config.yaml
qk_norm: false
schedule: "wsd"
final_lr_fraction: 0.0
dataset: "wikipedia_en"
Each number is 128 + 32 x the weight over its row's rms, rounded and kept within 0 to 255. Layers, rows and columns count from 0. Numbers have three digits each. The size before them is the row's rms in percent of the matrix's.

# up: layer 8 MLP up, 2560x640, rms 0.0995, rows 1876-1975, columns 128-191
# down: layer 8 MLP down (transposed), 2560x640, rms 0.102, rows 1876-1975, columns 128-191
up1876 094:147117139189130177131143116130091141133154107099117082085172181120143059132140145146110127134158154124120099123114115102130122151159094157134125149124118051103141134057089180158217157086168106
down1876 093:141117101152130120125122188196083124145166136096175154113133176175079182107136140103121124145111118128157148163098135051110133089134146164104196097108162156147181057171131096178087154154183072
up1877 104:109091124186057088125191063165126107149174108098147129068187124097183104127150182190150146128092124148087144163150130095096087072131086121097139132128099099119130160091131154152047077155099130
down1877 104:159130131180152119145127096129158130046130040123134110110114125128074096117167104097170080095119132149084098143140108114090158129159140190103119120137116135175060181160149143118137102144202160
up1878 101:144137163107121131123177135097126139170132065135110120102155172163082105101066136203155147072101179188119083077155165209113126135153110093132047153175124130112139165139156101129108192104062157
down1878 094:149128058123083097088113073127111085161122166142128115135089104145087092132103133090152189165067189085124095187127119182117151174071158152104156132146135139139082150126113213113146145152104156
up1879 089:108129114095118166128125136129211085128037152081107083121104142155193115115098109138088102150114134078142156119136130125128115127165143107121111113098127098194147116119112112137054076183156112
down1879 094:140113126131111126131139149124125123135138121152128166139136141137087123139156154131146123146126138139155140125110145093068094112132117152134175141130140154106115103126089132129151121134119131
up1880 095:153116117132145168154124114097146114106126120054173110095189124148161118116091170120106168113069167154153137106124153149175147098084132110125134125166111157115082177136052109086156141093072156
down1880 093:122067142129177115129200158149134114148135101157186189147059141101137086142109089153199128155211090182127175109104070082164129162108154069150095151081134157085181120144161139113121155131111123
up1881 099:142128122118128077127105129175137187101143129128149159091153140095124141133148144138139133132147137111115104132120055099121088131123144060152117193154148160137204082144088141103110140096175113
down1881 091:133157127142155141129118123195165144072142124176143142131139089130146151115103137099138144134149131063095124103133063103164112183068127131156082144106148110113145054105139133084154141089119132
up1882 100:117187135069163145128150134118115119121150152064160113125074146093126148081133119128121090124088162132098108127156109145154182106128064163118107109135139130131115158076163119195129194108119166
down1882 106:077142104163143116049122089124154152205096091135073131091098087148120148141137203104150107129132136164162079169142097146111075139109121146149167176161121135195127125161095143111135107103088120
up1883 101:152152089089150145120102107077079125147163133145115147108106155111133118093100160157097134169166124149166151197118140131160018111089113147108154088072149119065114166166168101169104121136141141
down1883 108:087078119090132119195116078162142135163145096132115104161108083139159112116069088137166127134131155154151114158102238184125149176157194108146114159073142129106149111136094063177152053139106123
up1884 100:097088169136149204134076067143112176133125146074086176114190187083193126179101120093167160158132225151155103020115112166127154128145152115138134127105079100078145158092134115184072193158172146
down1884 103:130125106160128179083119112115133049091076177115152131140084139110199118177165116115119165143075104154157147118094084132207085114083131110144144108109121106136173108135148165122149164156157178
up1885 097:088078112136124127165186108172113111122070082123162121158139192130105095060175137145109122110122144102187163103144132090072087137078107106126110128097155134081114105148120060137184080062105086
down1885 095:109111160142078116118115108123147132153220171102159098116099115113092190155136133067166126147179110103102156102102180143096123107162163127171173179158192133133127161147145121129125071178148121
up1886 093:150084139112096178120137160137118077148151223136081109125050130149116147112117090139115081178151096132158042088099105120094095134104135154131157062126163092112153120140095114104074163113183117
down1886 091:109072160133167130118090162096157095127104121117133106145155130129135153120163147133089151060092126169138173160157121140119149123195150152149151133075037150083069139117142107160100107174129180
up1887 102:081145106134098132133108082141161141145151125214105181104098076154105130127141141107144186080181115114068141096084134078146094193146135186098107135149118164104108104141117089124061142098146218
down1887 106:137133200132146095176086142103091074132072099147144111094120055138131109127118171141128128141120121150152104102154164146130110163119106142154054100135105175128130164165103103151177134106113113
up1888 099:138116118145176159117097136115148122115134134071193113109119124123130149100127125109113141110086172115141116104091149154092150123202127160105135127109169096099139123122125089154163115123126193
down1888 097:119108140123131091115149078053091100117129173130149077083124105173140133160090170086150168139123094199139180170158093133185113124141121155116143134160099128093159160062175118155124162150132110
up1889 106:093144031081123112122123132144135108098217156179094161203156093140181144146146096156118123121134174104143104113103164158172133140090112130102096093092117170027071129194094082118163097144166137
down1889 108:126163081034122118126175098101153142109156122108141120158157110113119153127129081153111127175091094102108147181082119088099128107153088088114108151116143164078144200180105151107168079125137118
up1890 100:104159121092170155131078107129141158113044137188160115117173035156182133107154080133108147087131112152145142210094151112154090108137141116061147134092124157130067073132118128152099120112123163
down1890 102:181144099091147126128137088161154135206133119083139135103096111108135154158150111111114131154183112141173077166115135142099141136137135138175164129096126167094150189115080019089134065133133127
up1891 101:037038127114086115166121169174126145113133159139077151145106152118088140187110132152127104087082111075123125123107133111168157145126184105141114106112070147173174148129167204161165214078107146
down1891 104:137099118134136117095199120110127149123160103098101122143148154137117088152152105110140068126158125156173132107159107087149168193079111143175189120139134149165086121125131150153089116115155111
up1892 095:137133135081076137107104088126161172183136155125111092119119077145141139152085112126075131103125139133163097071165112126100099147124108088157106149077183065116159114155130191141104173116123190
down1892 095:132143115161125065081142120165095122118090168121122105158124146180173116107092122063104103171180134125136156184111097147117096125182174118117111129159107145126220115166151077130152114165081124
up1893 094:125130136195177122167066166130091152123114126117110119196115133066166058146135133136139086132145184114160117088098135103200120104108176119142126113111166174128169155078152133106135048124140128
down1893 092:158187153146110097101139053079143079127124160136075151081161137071094136176077147133109158181085072157134143184091135160144141081131153134125092084166129106113117132082138143082137138187108124
up1894 091:090055131147153154141140096093078151159161099134133132124162127128155105137134157119163169138136128132176113101083099206149109124099135173152110101115097145044117125123194072123145098099123162
down1894 097:074128125106091135111124136135088139129138142100175082086138128092136123185123119175095128127085129096199142090122136147152147183179084180120105164092153106171141060148061121148166154090128120
up1895 103:146135139143155121122104114052194086173132107108152171112183161143120131110142134037105120158137167176114122112040183144147172123097093129077131096138144122096144155135109117173118144090119131
down1895 103:168097153106205097156135152097118091157116102170079189081136146110117142111128081077133193127135148163127153133147099116115183119119123121140120162121086113109149106142139152145124122119099096
up1896 100:131108142188118133059139130212188122166117090100166141137142152124132096134118150108158105086111153090178140158124111142136190116180105118088112099120090116115112119111141106163158095081115167
down1896 090:087144098170105130146149155138109095126106131114118036132100141177111141114136113173116125162146127086145143103098137129099107143124092142156120125192141119144141159097000123131098160165080115
up1897 102:119076176204098140110097132069105115086185094120115139109157142147138128131125138080110124126079161165124118132109069106106155114153130070093111061150145092141170161105126132123174076118105087
down1897 106:136130106107129172144098114089140189139146087169127118116113159080130115127129088142091162144132116119098137138131082133195136183138146077181102130118066147164095143109130163154127131113123132
up1898 099:129172161138095145170133092170189120149082145112171107154159118152089095151178142104144151129128083139171122061157158104117162110110113114119120113113105130130140049106149128153083197083082165
down1898 096:135131127180054162145156107120091090154157179147163096148127130157162128130103142138134120180141102133131083076143102132179151156121162241151089076114091153093083084103140151120143111126122113
up1899 095:120146152099128113188201151167122149083143091147092102118142078131137166147162080103123098120134122067149133144129140126109162082188153163122143115117073126120199145136158157163204140137094213
down1899 101:092147145139136116081089140108171134116131119120118140106165103160077161162132101092092218167075119136096151119135114124128136177099129053094120140135152087135079103155101089094080118139103080
up1900 103:154076158154146101129189108082114152136130141157125158170128100139102186155063076122119168104077145143114120133167173127100146163102077160101126139147066153184086123062190145130103171109140114
down1900 100:118150159107187108133154149144135152155106122157081086139134150139097126100119143135168143144099091115177051139099199096045112119132087099102093093182113111135164144118140193119149129104158139
up1901 103:156168108136122180165161113112191152145163110134001159130161134100146101146092114114058077148133178137124112127133094137114119168134119136099111140140127094132118107163157115171121218157152122
down1901 094:191161087173170135156168060165130103094122109123084125078145157158089101107123089146109139143092135093131147140144125098181139093133144120105137148147123095069102115114114173141110119122158123
up1902 087:097164104109066114136084179137129102132140120040105093103191148114187123169105146145118120234094157165128196160147115093126092084116107073151155164162146153138129111120152116139139091184150134
down1902 087:180177147131148136114160096161150137126101143174092170172115057100084155132140129103160110118144145092121120169111116176119191119109109144132139085145171094136155185166106190149171130142116187
up1903 094:093179121118140168175032105103113128136141099119089101149143069199119137126152132138135126145139129049136080143130144100101139104113150120154137076132148126162165142127120095180110151120128141
down1903 093:098108071138151163100137089149104072137137124130140131203117234099132156122088054151146145045138182193195148137170124132140099113158171129151197160074100137151108105108063132103145128143155142
up1904 100:093132157147092098127149195157136155131118194104115133143136134156066173129202108138101125042142147096076144128136130176208143170134120111126169105113133154150126159118165118124139171069167149
down1904 097:148132124111165130089133099097148087135118092111147158158092147113141160087084092078116126127138134076068145082154100082095119148104147116148075146124142084138129160172130142148084124118125162
up1905 098:148096077133175139152134129075111089115114117077147145106074133070115127086113122125105107099196140093119169090138114108122130162071141192113133154167151134198040111147155113135113172106193174
down1905 087:109180148090092151142146104097151191143120145115099106154154131160186119108145157124114097100198085143103174119125146130073123148089150139132116163195125071145128113114146177099113133110085078
up1906 097:089101076103144117116132153115165169090085174171133158149195163158123058117147168114150142083127130174079150121146156158109130126157112150193132130095155165120127124121097068064147137161110065
down1906 110:074136155144166059113114103140229113128089195099175163179135176199083150155144104137134162128106164135096109167127075116103109161120113093198114103135136179163146125094098120143145128161112083
up1907 098:089149170129119122160136109093148179095125131125102100128137145103131130133131171121115172093090112148126136119154087170144115143093120112115111115106089146058141122126094088134154124099143046
down1907 100:034149146127137159077126203106167066054115120093138108095226103072126109157107133167103126161086122117212121095096163084119113147195166122118089085117117145106128136140115151082108106067099114
up1908 091:154114084101130166134157097139167098137183157134165132120166126114086145116113118138136198113095075115160102148112135222085107127128122089124170149154090091150105142132110117097143113167134112
down1908 091:152116159112190137118174159107174124093113113144087106154077165105101098104175189133185190151120147096121168106129137079145132134130150125132096115102160124081112136138160124129180162133129140
up1909 099:103158096143104115106137129177181152122093108171107119045110132168141133117157143104079152076140084143136096180131062090134127204137161109157154131161081083114071088127149114146159171203149157
down1909 099:227134143140151136132163099128147157088085162131111172070188149072128153122102151132161178128089147153185109139147149103138117117120122155184140124159095124117089153128112089106110155091137118
up1910 102:117115166148103124090136148147113089140062133128126104116149172170121140135067130130148147129113157113155109072126091120110155150144171090136074146150107195142106126181070137133110161152106170
down1910 097:093152089118163121112140124102088070118064194154141171082122196157088162154147121145177178067087114166122153123085145108110157111088075111135147147187166122195175144129137181146131115064104044
up1911 097:126125100168104122197131150146083145109116121179150110104142115135126158093108044139155129145102144129136109125105159185065079123076133133150105099157087127139135102132108083191129132114144143
down1911 096:150116177087130158106114126146122138100134120118187134082096190125104178162102156125113124167124138156118073116128114118144130127133184133164121156053096146079156135137119131148116135201123160
up1912 097:146112156180154145138149109171139120155154136165142129128087106013114149132093145128105167081097146166161095111138132164133126131123133120123139132153128144125112160155118145153141139110067154
down1912 098:106172107168099100123133126113187100125124077117125136099158116143153097135098142147077122105149127197146214110098161125066090177153186230098055110095140088106108139130134110171101167202124098
up1913 092:150113154154133138168135107125100136138110110118106135152173178071193106143116137140133137146123119091080127113118154094113161155113101126160157163124174179135185143122152160130149153182140124
down1913 092:169140117150109168111205198122096197190165124115193032138196098082086092146117098114120163115096064186101081160201129168155148077099137082114182132124106120168112120119113125138064103135170178
up1914 102:124110082108165121150191123158066083154125141124173111126128095143149204122089142158159116154167102147158087133093120149124111093087101114147118112127137123061162145119108154161076111211096076
down1914 096:175118136164152087101116104145184088092126131139152114168109142115196171110215128128189132118090101065109181116141134104091168112150156127127146134130185128182087082135108074123172182161108096
up1915 100:157119093150151068165184096119129161125170157076168092101132186161183111133107132134177132095124107101094147124193054140124127157175145097144128079137136120086062122141160192141162061163094142
down1915 099:096152109175110159059178113065102115141147112129119126109115098121109138112093118164149122140148211082177114121124127083080082135124159108113099126109148115154103090065125157089160149084139097
up1916 095:093100115138161142130165115160091119077161140145172106139165151128172133114160153142117054138103156068158149109066131139091118125150205126176132148095095125114176126167124158137141121151143180
down1916 105:089139071126091087113102135096158158110173070111116135090161171084119121121126117111090179124096133145078118174142136182191133198125100130129117109137203147138133083148130083044141137122108067
up1917 102:124180118122091122139098115066095102128173124099153137126128140133073114141091121138101111136136166078175142090179095073134067142152069119154160148173166195126113132079092116166148105056069151
down1917 105:107146120083111111117103132105206110130109080107151143147098099140154100140124076108125191103147184164170069107091106148035066100133070156170143153085156133116162130115183116134118117130143102
up1918 106:095160125131078158167158107136181145129120147123147093088140144139080094113128133129158178126140109133100084177096117117076157103117140083159118139135132115099130163171093181158110180116095106
down1918 101:108159141138160154113089150177131158106145139131127134167120090197098096162161101124093150142102110126154093115074150095109173101121051122123179141210184113167095100145110132086096133114092116
up1919 101:068148182120115101170115072147147145136093115167154151114109093122141197152145165125113163147088102100144145158138132126138136135164112212167120136125177109105121149137116142076145115084137109
down1919 100:138168133135147127143171130145126125115136182155149081106093159137179105108102160117114148133126158130178128135157073133149134139144094140077070130175130134115162124119147134099112156147110122
up1920 105:130170130164112164120118112114115090119121140141129180155138155152145132115142172135114130165160148111143062158123125135184119186152142139152122088140094127130124157112104117131096138084154130
down1920 099:095112188086140099102103082139125160136086141140073138117187183115103141123121142109140118187155144102120122073101151168126131116082147143169137125144101058126137119173057098171122094075155101
up1921 100:120110132153138142128107124169093119120143199165153152110173096143179188073093186136111162161112118095176182141140123123129100129157119128127147115105158150131108149069164139134129132124107152
down1921 105:109084091130105126170129134174141123133077094158136123152143116136119115173060118123153107166159156120109157126108083138146145140186151184183118126130072144142131123058138134093142122148156173
up1922 099:136122123117145099135134102075109084111169168094135153138119134139111131151050116112137141131144093061114113139139134127205171122202122110136119073162175181146146147200104145145096108137186097
down1922 099:115174109210157173148099138086110137079046065124200125187113151108197076170165148116102138114082195154125089116143092119097167136114145128104167101084067141082150149162110100133126149131114139
up1923 096:164134143163116123143121072176097134129100166116130125147139122111140148099129166104106184119135129147110088088174124137147061116114136124172044130125158132091086154153121154183133138146163135
down1923 104:173157109154082086064134196136144126158064137122153132145103133132094128137056108096112113114123108133137121086092145136105092154108113158134137124158178088095129109112132171097149160108156154
up1924 105:105077141146114105146129106197162119113156118122138195137156172135085102094176120135188121110153158131125161094163104148121160120189118147085135132145096151170134190105126101113095086168122117
down1924 109:110149117111128116132124165155155084140158169082166162184072120151123104111180073113090134098161163138089134129120132060134062177114102144083087113099103176132158118113188188143053156142100137
up1925 097:138168153086133119134142101087102138059101109179165171099101179088098102137166161200115112147175180116185118111132128133129123117078137129102125110132147115158064152098147105136129109097067103
down1925 093:126129143153115144154213152148099116085129170174116096159137133105105147144097094135123098140105116137101155155101111122111203121164163134110142154128098183163113101125105140094120143179127181
up1926 100:165107159052125150116069086129092163158092121112147125160109153124171175068118110106161122129061159176143146141134108117130119106143147101118135120141128105162108111069128102107119142150143145
down1926 088:156129154115099095102142091138094173082090140110128128085178186175141163088111159116100148109125093153083088122129129166133101129129170101111112157164138142133192122054138116088132112108102100
up1927 101:101124107119083128103112154122147162101103180134127152090146095094144106121172147166191128172148141124148144093081165086067146109090118129125082161091119164145074113168091121145150132165117140
down1927 092:213166111144145171164138089151081117204147102097167109089103094151105135093137081138156123050122085185103119154203179137107097135157120134136189171161110124158147142160136145139110174095094106
up1928 099:155118053156094096150150087156183101165110134120086157107152125154133049088145122137153125091078136103107188170100111135172163133132118139125197121092142154075122202057130193127149175167110114
down1928 104:150161121117101102103126136177130172156085157098174192082102192133109131144105095128160103109093120067086094065089162099137099157189152100125187129143105137163164124125176131188135116124104169
up1929 108:100145180126174154144125137143164141115130102114188101115134164004126179078092128165099126111162146146117105089095115131089170132104158147078130075130131137111078132071167099169105163069142166
down1929 100:109140129148158089099139093174111142137112138106108155143110126137133120129100102099163061184101084122088114101134139099127138111138125131194161106120155151111122130085115179093091103116099140
up1930 087:132139110122088106172158117184222086117177117095068149136181159138192151093049144160057114124120109101118164100104127097133064090108116091155120122112186161167185104127121165092091150106243095
down1930 086:110171120157130127067132246133153077179098173158183132158100091128114149155147143086150079157143109129093137155064122116122111147103088144100091089118118100148125059114118168123135115113122097
up1931 092:146106135067134117169127100148113152069124113128224131131138130134068161111124140131125126058089118162149106097177154124114082112142154126163130160149178108150100146136125119180125192153103092
down1931 098:172166144156086156043106134193126150148137141155127086137160171113119144127126136106122090119150122115140177124149124137162216107095130106141167124147079162110112091192070153185134145145081133
up1932 101:105139105090138137116096117143118162113144157099128130133137137163143130184146128114133109118092071153119119142125090118187088155164145150068111107118064162126089129107164128109056092145111136
down1932 110:120168134147136070133135147091176157151089053098119113114156149109159184093134123148108097079140132111161100147104183094134161126126109122089071182105106171091132070124157088125190131130153182
up1933 101:077129157093129140092120123099102127097077112195114084073113202147180122106134149144148115075119136161087152143118136066119137148171131130100123147084166164071132147126140174139154174106140106
down1933 102:144063125127157076127138069126139132137105124136097160122194109056104132102092103133154130110166135210157163092113127093090179163135145144122089100102150101116122116106094206122110127167110041
up1934 102:120177144148135072139164097168128121126169050095126066138121097138122160143081145242169158080111161112156191207134109102098138186112145134134130127203146127137131138094117140080115137113117137
down1934 097:170163087117159121208117081123120149109140137093149091117084142106172085149121157216181128188084162122144170161051135100158128170157127103123154161102122146160152139106179118163117154149200137
up1935 107:109130163113192117207128091134115113082137128130089078126087196107154183104117129158126145135128090155117170120133165066129150107171122127140172097116104187110141087170144130122129198178124201
down1935 106:133145140068126138153127096118192084056118084063141142141112143095219125155093151099139099159116108078110111078138121105111127111169059105101186102164155037091161128138105056109173120200120118
up1936 099:173026116163129114115125157146131151115141082104134180110150089160123164112088117100064092129156155138133143110123167105096088166134117143131174143163076103147154081066146168130119067171108167
down1936 096:143148169094084135129101120063173123150165137143088120048133160104074120174169169129102099095067064158101160095196179143140091137088120085181161160118123125090148116116076125183158144172121127
up1937 105:159201171123163083174105175122148137097143168156154127155142112117140153128197136088131162164103139121103139150130118072152169146135100135180121150053186099177136176140121186109190127092125152
down1937 103:132122142132166137153077161131114105163118096152111148120151062177097153124062168149107117154116124129102128097112127121142139081120106112140109141142100137103149072041094103110159138143095120
up1938 103:158155132088129143123157173109107100118163112142159134109160099168084109111086137117110070182088148108128152143121117158175166089128065073116178117151151178100147186124098112179146113133091099
down1938 104:164175165113136137151122218109145126077163168092160144148115132102155124128170099125171102174141156124162063161156126137130153119149129118098086148129166143100138209091127143132109168130127105
up1939 103:116125111090120128114082135132102088085105106089103129106155121126170100147099155131165058123134107122096123128092030104132133118139106145094162097125141105105103171130093133126165174103134128
down1939 102:111126160081143109142107092102175102136122179093162088175103167048105097126128150121137124152143126131159135131124109102157097125180137139050171160154118134189087139154108190121188091126123149
up1940 102:193125148140107120088207074152117121140139187118134123134186144117094118166044169159132083144110130069172129154122160107185115097123157108193128109130146139110174160099104156094190088140086169
down1940 106:039117148097165120150136144066152148128144096144129113136180168117116124130110141122109163182136154163103107064143143146123128168150141136136129145055124086104110153121044160133085114071129103
up1941 106:141145132118138178181134069213146137155201194162153102155101104115120153140095110130137107140105103133140168112153118107150121110154102148097118107125165193090123220158132119164070127191176161
down1941 109:215124111136092120139116164200119108138155177130162068107110107104040128102101099134123094139160147155136122112051109164126147162118122138071056140132128127157203087139101106100150091174136159
up1942 098:076122228141101138175166116117143109081143119087149101128112110140116103126126135137143132134140104065151125140130147151139155129147093137131175125138212109151126158109145151106068125116089150
down1942 095:105109143099122122110133114147156151111110182124099111196113168159100143120137094124139081110119100126129173122068114091150108122113159119167106134160141134097180194145087097115139159127148095
up1943 101:120136172150118107151172137074135089112144139114099144144138153155116119105153076165148088120123170110192104152187147169160158118189131081122155128146134123066143132157113160150165143142104141
down1943 095:162116072202129146109160104128120178189094103182154195117100120133129082079110129161066115074155164149114151174132137152164106064148113200142131133130143132086152158165066134111110150073123141
up1944 098:097178067136124132159117132118133137129090158161175144116195127112105127072138109123092066089119108141176101112143117084180116116079140159088064122043105128152121109146115173122154182106102169
down1944 096:096133074171099090108187077136090143089111114102143154138121081108118082179115130132158116109162129150141133180127156142106178111149135109105131070171129110165183141150152121133134107157144131
up1945 098:097129150189137122114160101072152135154201182126148197152139124099145132080139088173132128124126150135105098149126119152136122077102088132143171156142118112123098093113057108181144090121093167
down1945 089:153127103157070157139087188127115135063137132094131145122090158135085108105119120106130132098146125151089150141172170157119120159155160154111142162134178085139147122108145161114107086109123096
up1946 101:088106147148154134117094133113103110139148150084155065109123134155124134130134132109124111110109125144162098117146135110144092169171103131143134170143128100096121227117100063136128160113186129
down1946 099:142143164112149137130139161115093099125137127156090162146169086138127076146090121118107084137106117100177067216076172094088119126149141142168192142146092136126086127149222115094107177101084158
up1947 098:145131126172107187124091109149178101119146097146152149134113090101106130109183119149101076100134087145119148099174102140124148151099153110200104143173154165075177109129091166133060203089102142
down1947 096:096187161074087093176162156092125157134110117150138120134097117181159171118155132121162143209125147030128142094148133148139149105126152051144117140064150136129121107107137072103114138121161116
up1948 111:107137113139160175097150092003078105162136073127117106063159174169082103167113088150115132091086130122134172160187105118127173107142165066135147049108095109097153156128170121134151136119128121
down1948 115:128096104110085185118084161054140121156162127166121128165090104119164122158149141117124154081095146185127081127151083085138107110141119140105134060172146096128156113164142141142141166097107149
up1949 099:074132107083140081184167163143101161122092174059160116181102104141133092172119103105069128156170151111174142081161148128105148117145100115188112098081156100170091126152149150135127130159125122
down1949 093:099128140140134108059095118147158153149130153108052100142121163138121124098184138162114057111083161120098096162152147102107150182133119180166169172120118131089129127139149206077092112119096140
up1950 100:149224125145123126132079101131126086077140179098089149132074122156158152165160117157146086148208145107115058149052052101079136125149070116124173165126109165158082081116086130147190143112119135
down1950 099:099185095117091092191184128144161108129154116105108148130105129109087160152147123096129123158100199080110192125145071155130139142118163134098184081119085070103139134165095188107113128136099087
up1951 097:126056156113130110128118139146113108134145104092169072146118088191106083119185127135152105084093169135154092116092156088175080100148105111113012137159183110127133084101154081167121168142121162
down1951 095:141118127060082159119086149149105099109137138074120073118133176104119158074151100176170141158078134101124130128158143071100159105150193160114090191152194118164095118157148130114200122178154115
up1952 099:123105168142186107184151128077107165067115173136062127116090114081145144163153138163171143153181127142127095111060086149131064189173108126094114095151150070130134122114119085123173099140136155
down1952 099:103193076127106104131088125117193086139136089115114241139121113124137103137151162169151124029139134105140191140102145127086065138106157128175144097129138168096110171079125084143147163091135154
up1953 099:153147122104104129145115165138150074135126138124066162061105181126081125173097066125106109131113116184150133150094115143088157130133145170142180140149051183058138114078123142161084182150115148
down1953 107:143063137119170180163082153081166155156064114127101101073098109144098113133154160135126124130081107164149137178101153120117138136136131124115112113043076086095105111108096145110169099157143030
up1954 102:138147134137123152146212092177133103157064088110136160063094108156192132187189084164118151148147169098148160092116127148146113155153158096087149110107177145212123145096106148146160051079095145
down1954 098:144145159139155160155190135116090161112149137138114091115139102147123148093149182142114120067194109148121139163133149093153130118107145114096113145182126209106115111120159183096119123125155125
up1955 103:093126107108136187182137158099134112144148128149158164119129176165182176132148175147049107183150098177057151100064111106093155166142143127108118129108112131104094099110114131108046152122118197
down1955 095:184152122124106139132141127150044178136113178156108126079138129114124142077174132103103093098150145129159162134103171147066113097103138141125180118174130139139138085117210120029101117125122079
up1956 095:085079102154122106158167192183149152107159104144144118110115125093139126073135136154123151182079177161165175135054127124139123138110163100171084179150058129132137154142145076112128134136162136
down1956 098:077171153124208165131140124190078189080151133145148146107140161147112114131117195131117110121122160090099123128119119170140137155149180137100090101130121167158138114122149142152111129124098137
up1957 098:143143137133162140140159078074151139085144105129123131134148133145126096141142109153136150101183102160118102109086105139112159124088141105157109163165121127099090122124150105115121095117089120
down1957 093:174115120119181089100137120151133084130132194087156108121140091150130120146123151131091149119126118135135114069113123112169099124133132170130114059147141161137137144157086063158108092064091009
up1958 100:147120167098179089115145034141144128168115099131128140171084116068138103110092113162118135093092104127099176113142176107131170182121105115161120164067176133098167144140101118059156143130096164
down1958 097:139163145071155144156124137122152146117148133140088074114110114108078141092080128145117101145080113180141180119121155173214146128130145138164119172175119139109083114126132159102119113188144114
up1959 101:155119179107116108150090145088188187194133089142147038097141101085114151162114144137102201099131106147135168123125177098088174147166124111065060199177163122111143084142116165133161174231061171
down1959 096:158121096141112121149130099077104064113145150136053149158158140131148125118125143083110169134096192162114120169123115159138103046112118179183151108180125122127019151124144117154140127137134115
up1960 101:122167189087073083198075186165109104131119088136097140106115080106123162097185152139118096144131154096073183134183102161118114124109142107126124133126066122108115124074121125123115112161124162
down1960 104:096059087129023101117164184151119163118097158105181040133115096129127141127148192093112133091202117105130158146147099125141129159133103131097124085149102113154124140103106131071170168122134147
up1961 098:107163132124166134151131082149038041041062091145153197166118113112127132130115072098151173150117174192152124110121113144111138162088120114121177179114169169107138147140145131183125147113100170
down1961 096:136028140159158072132131159091131122127137095163149111108088159101146159130128162141117142112105131100141174077154166165142079142182168123162143153066169163146156060105114118122135055150123114
up1962 092:112085115112139170143067154078093118160187113148109108178088124153152140127157193122127129135128145136115153113097087107098192143109176064175098077142100148077184115133110129115151120089181074
down1962 094:133149158094146095122121119156084159067114203108137123151131086145099135125120099137126175170133133139082196142153102091140148125101081109080192203103131122080145174132154144115151132119048158
up1963 100:126148121117112144119170088210135156139136081123111085136125115080136149048210110117133085119096117137116106121162128139075155120127086109150098134109129151167104150107138076142110097111158117
down1963 098:146152073091151113147141089128120111102087142136158114151149087099157161096149134115146099139115160171117149115106108159111153126120129166125116185111156158115107091149150190070084101156030141
up1964 104:089109102098161136101177153123117157159121151131094135158114137136123144075156131168109100073172066135089128190148100119105097193161077130108139112134162145102197145084137116094124122153134172
down1964 109:137118119097106090204128058124115106158129119099203082156062112086148106113120123111150117043137112137140072099165115189147102156101127134079139086097133122100084165147161176096110084176072119
up1965 104:136102098113140077131066128069120159132170133111116144136147091118165156095141119197157119175106165119150115183103187124143179143136131104136115142116122161099111083173125119115134079091118052
down1965 101:125154128155139168108137126143101138138114126147099109202092133101189160097132104072104095127113146077109114130125156103093082094135144123086145138118124092132085147154069144125172065114210106
up1966 099:106119139084138144150158120146131147110079093108181176108133127143090063102128075151102177126115152147062138092101098099135145150125044105137079144117170109099102132184144122095159134163109145
down1966 098:102137083102109169129132106144157137154153107115119166141158160121097074130159139114176134150170159155115160134149103138200087116148187184174096152079102067122120196109124161108164150112150107
up1967 103:139133139116115140106143166133116162180159113130127091147150113065100189097126069156108183106085086137155169101117154144172107105156105108148094140151106162124139163098084110127139098151139088
down1967 107:098123172133064154149146157129092119111191128133079076105126111141085117085159182124124091139104120147137134083137120131074087162179072084172112101173114159137130073152082098143170167172099149
up1968 114:126107131142093132079164155131121145141188171132125071143152097140121106164085103182103114095138119078150117107142075062175120103107158140123120095084098107163116187126117144095127142108056107
down1968 110:126124085093064111118128118116166083107168094164086117126136109109175133135090175141069126130108136132103147063145104101150126110165187126131119101110107187180162119135102173134104159094085190
up1969 094:133110121156085103141117154103130130093065077166133132128125123120120113078126147137112142135176091165084147084153108163109175126147131156144192091143124101141106126183133189127067113147162105
down1969 085:103146123112200146064110115187142141149146116102107143105130151169122162197175131128135128147146112146115112162115149135128124134129119112177140160169154131143147127112160103104152173165119102
up1970 101:147161164152103158110133145122095120097139135106146172105116128096106122135191087174136127184125157125078143084181136134107177168153155142186166133123194164142111138150121075160097117115118135
down1970 110:122178162106155114104118128145146156160142158084129150141166101105105163123121157072122158082127113138136110110154121129143190130076181118192137091120158138143175100075151090135145082146070138
up1971 099:158119156147100166117127136079141126097079107181056126097129132088167120135148137122137088106075095114175038129121190118138112117134216138136197106136167086077153147106156114132163095175114115
down1971 099:109131171086174117120148112138152149129180137110135136142154130123145116079087138101140128119086160143071137116091116180182079123119165074157136175125173094212135133113181069096104126150130115
up1972 098:138127160170135150104139092082159103120124097126147090164114150179147149164092082130118070150110095160116131143122110143109159136120109094107101105102112142114108128110129144189121108180057173
down1972 103:130178119111113090104140102170068108152123147041157132102150116165126149133146166122105103102147115115158122091087097164088092074167096113140061140113154136130136158127160153112108170142065141
up1973 097:100172169138074096134096054122125134082067166128229180100130117117173143126180096098101091085112102138125112082120128120106172064142125084141121136121136104111161112141084136128147191164123173
down1973 093:110144122113135153123143137103134107142108174148149078139191166109184186165150185162128109110132114149098160156127124126060165091099149138143089108168157150171104131112138112143155087172132170
up1974 096:148113120159112110177116084094158056104101086116107148164138147106190125179118205111121165152190167162186146140117206175122150137122092178106093101133113137174061160125095099167107117118151150
down1974 090:100108041133114101091085110139151095159126132131184126145165128121140145093114125116102134215118127149087138162108152130165142113157101142119184155085105129091115089148177018086105143091094131
up1975 105:085144108118120148109139078088142141162137146129139137150141123120121125153139108145149102112171094132076098090102047144200164142180081136119090117169106199124110144077100113140121101156098105
down1975 103:116135125162106127125136149112121095139122169142118147089141130097147147163196136099143115117126118170093117127137139160191139093168102074086071120123141142107114150101068098137158089121102168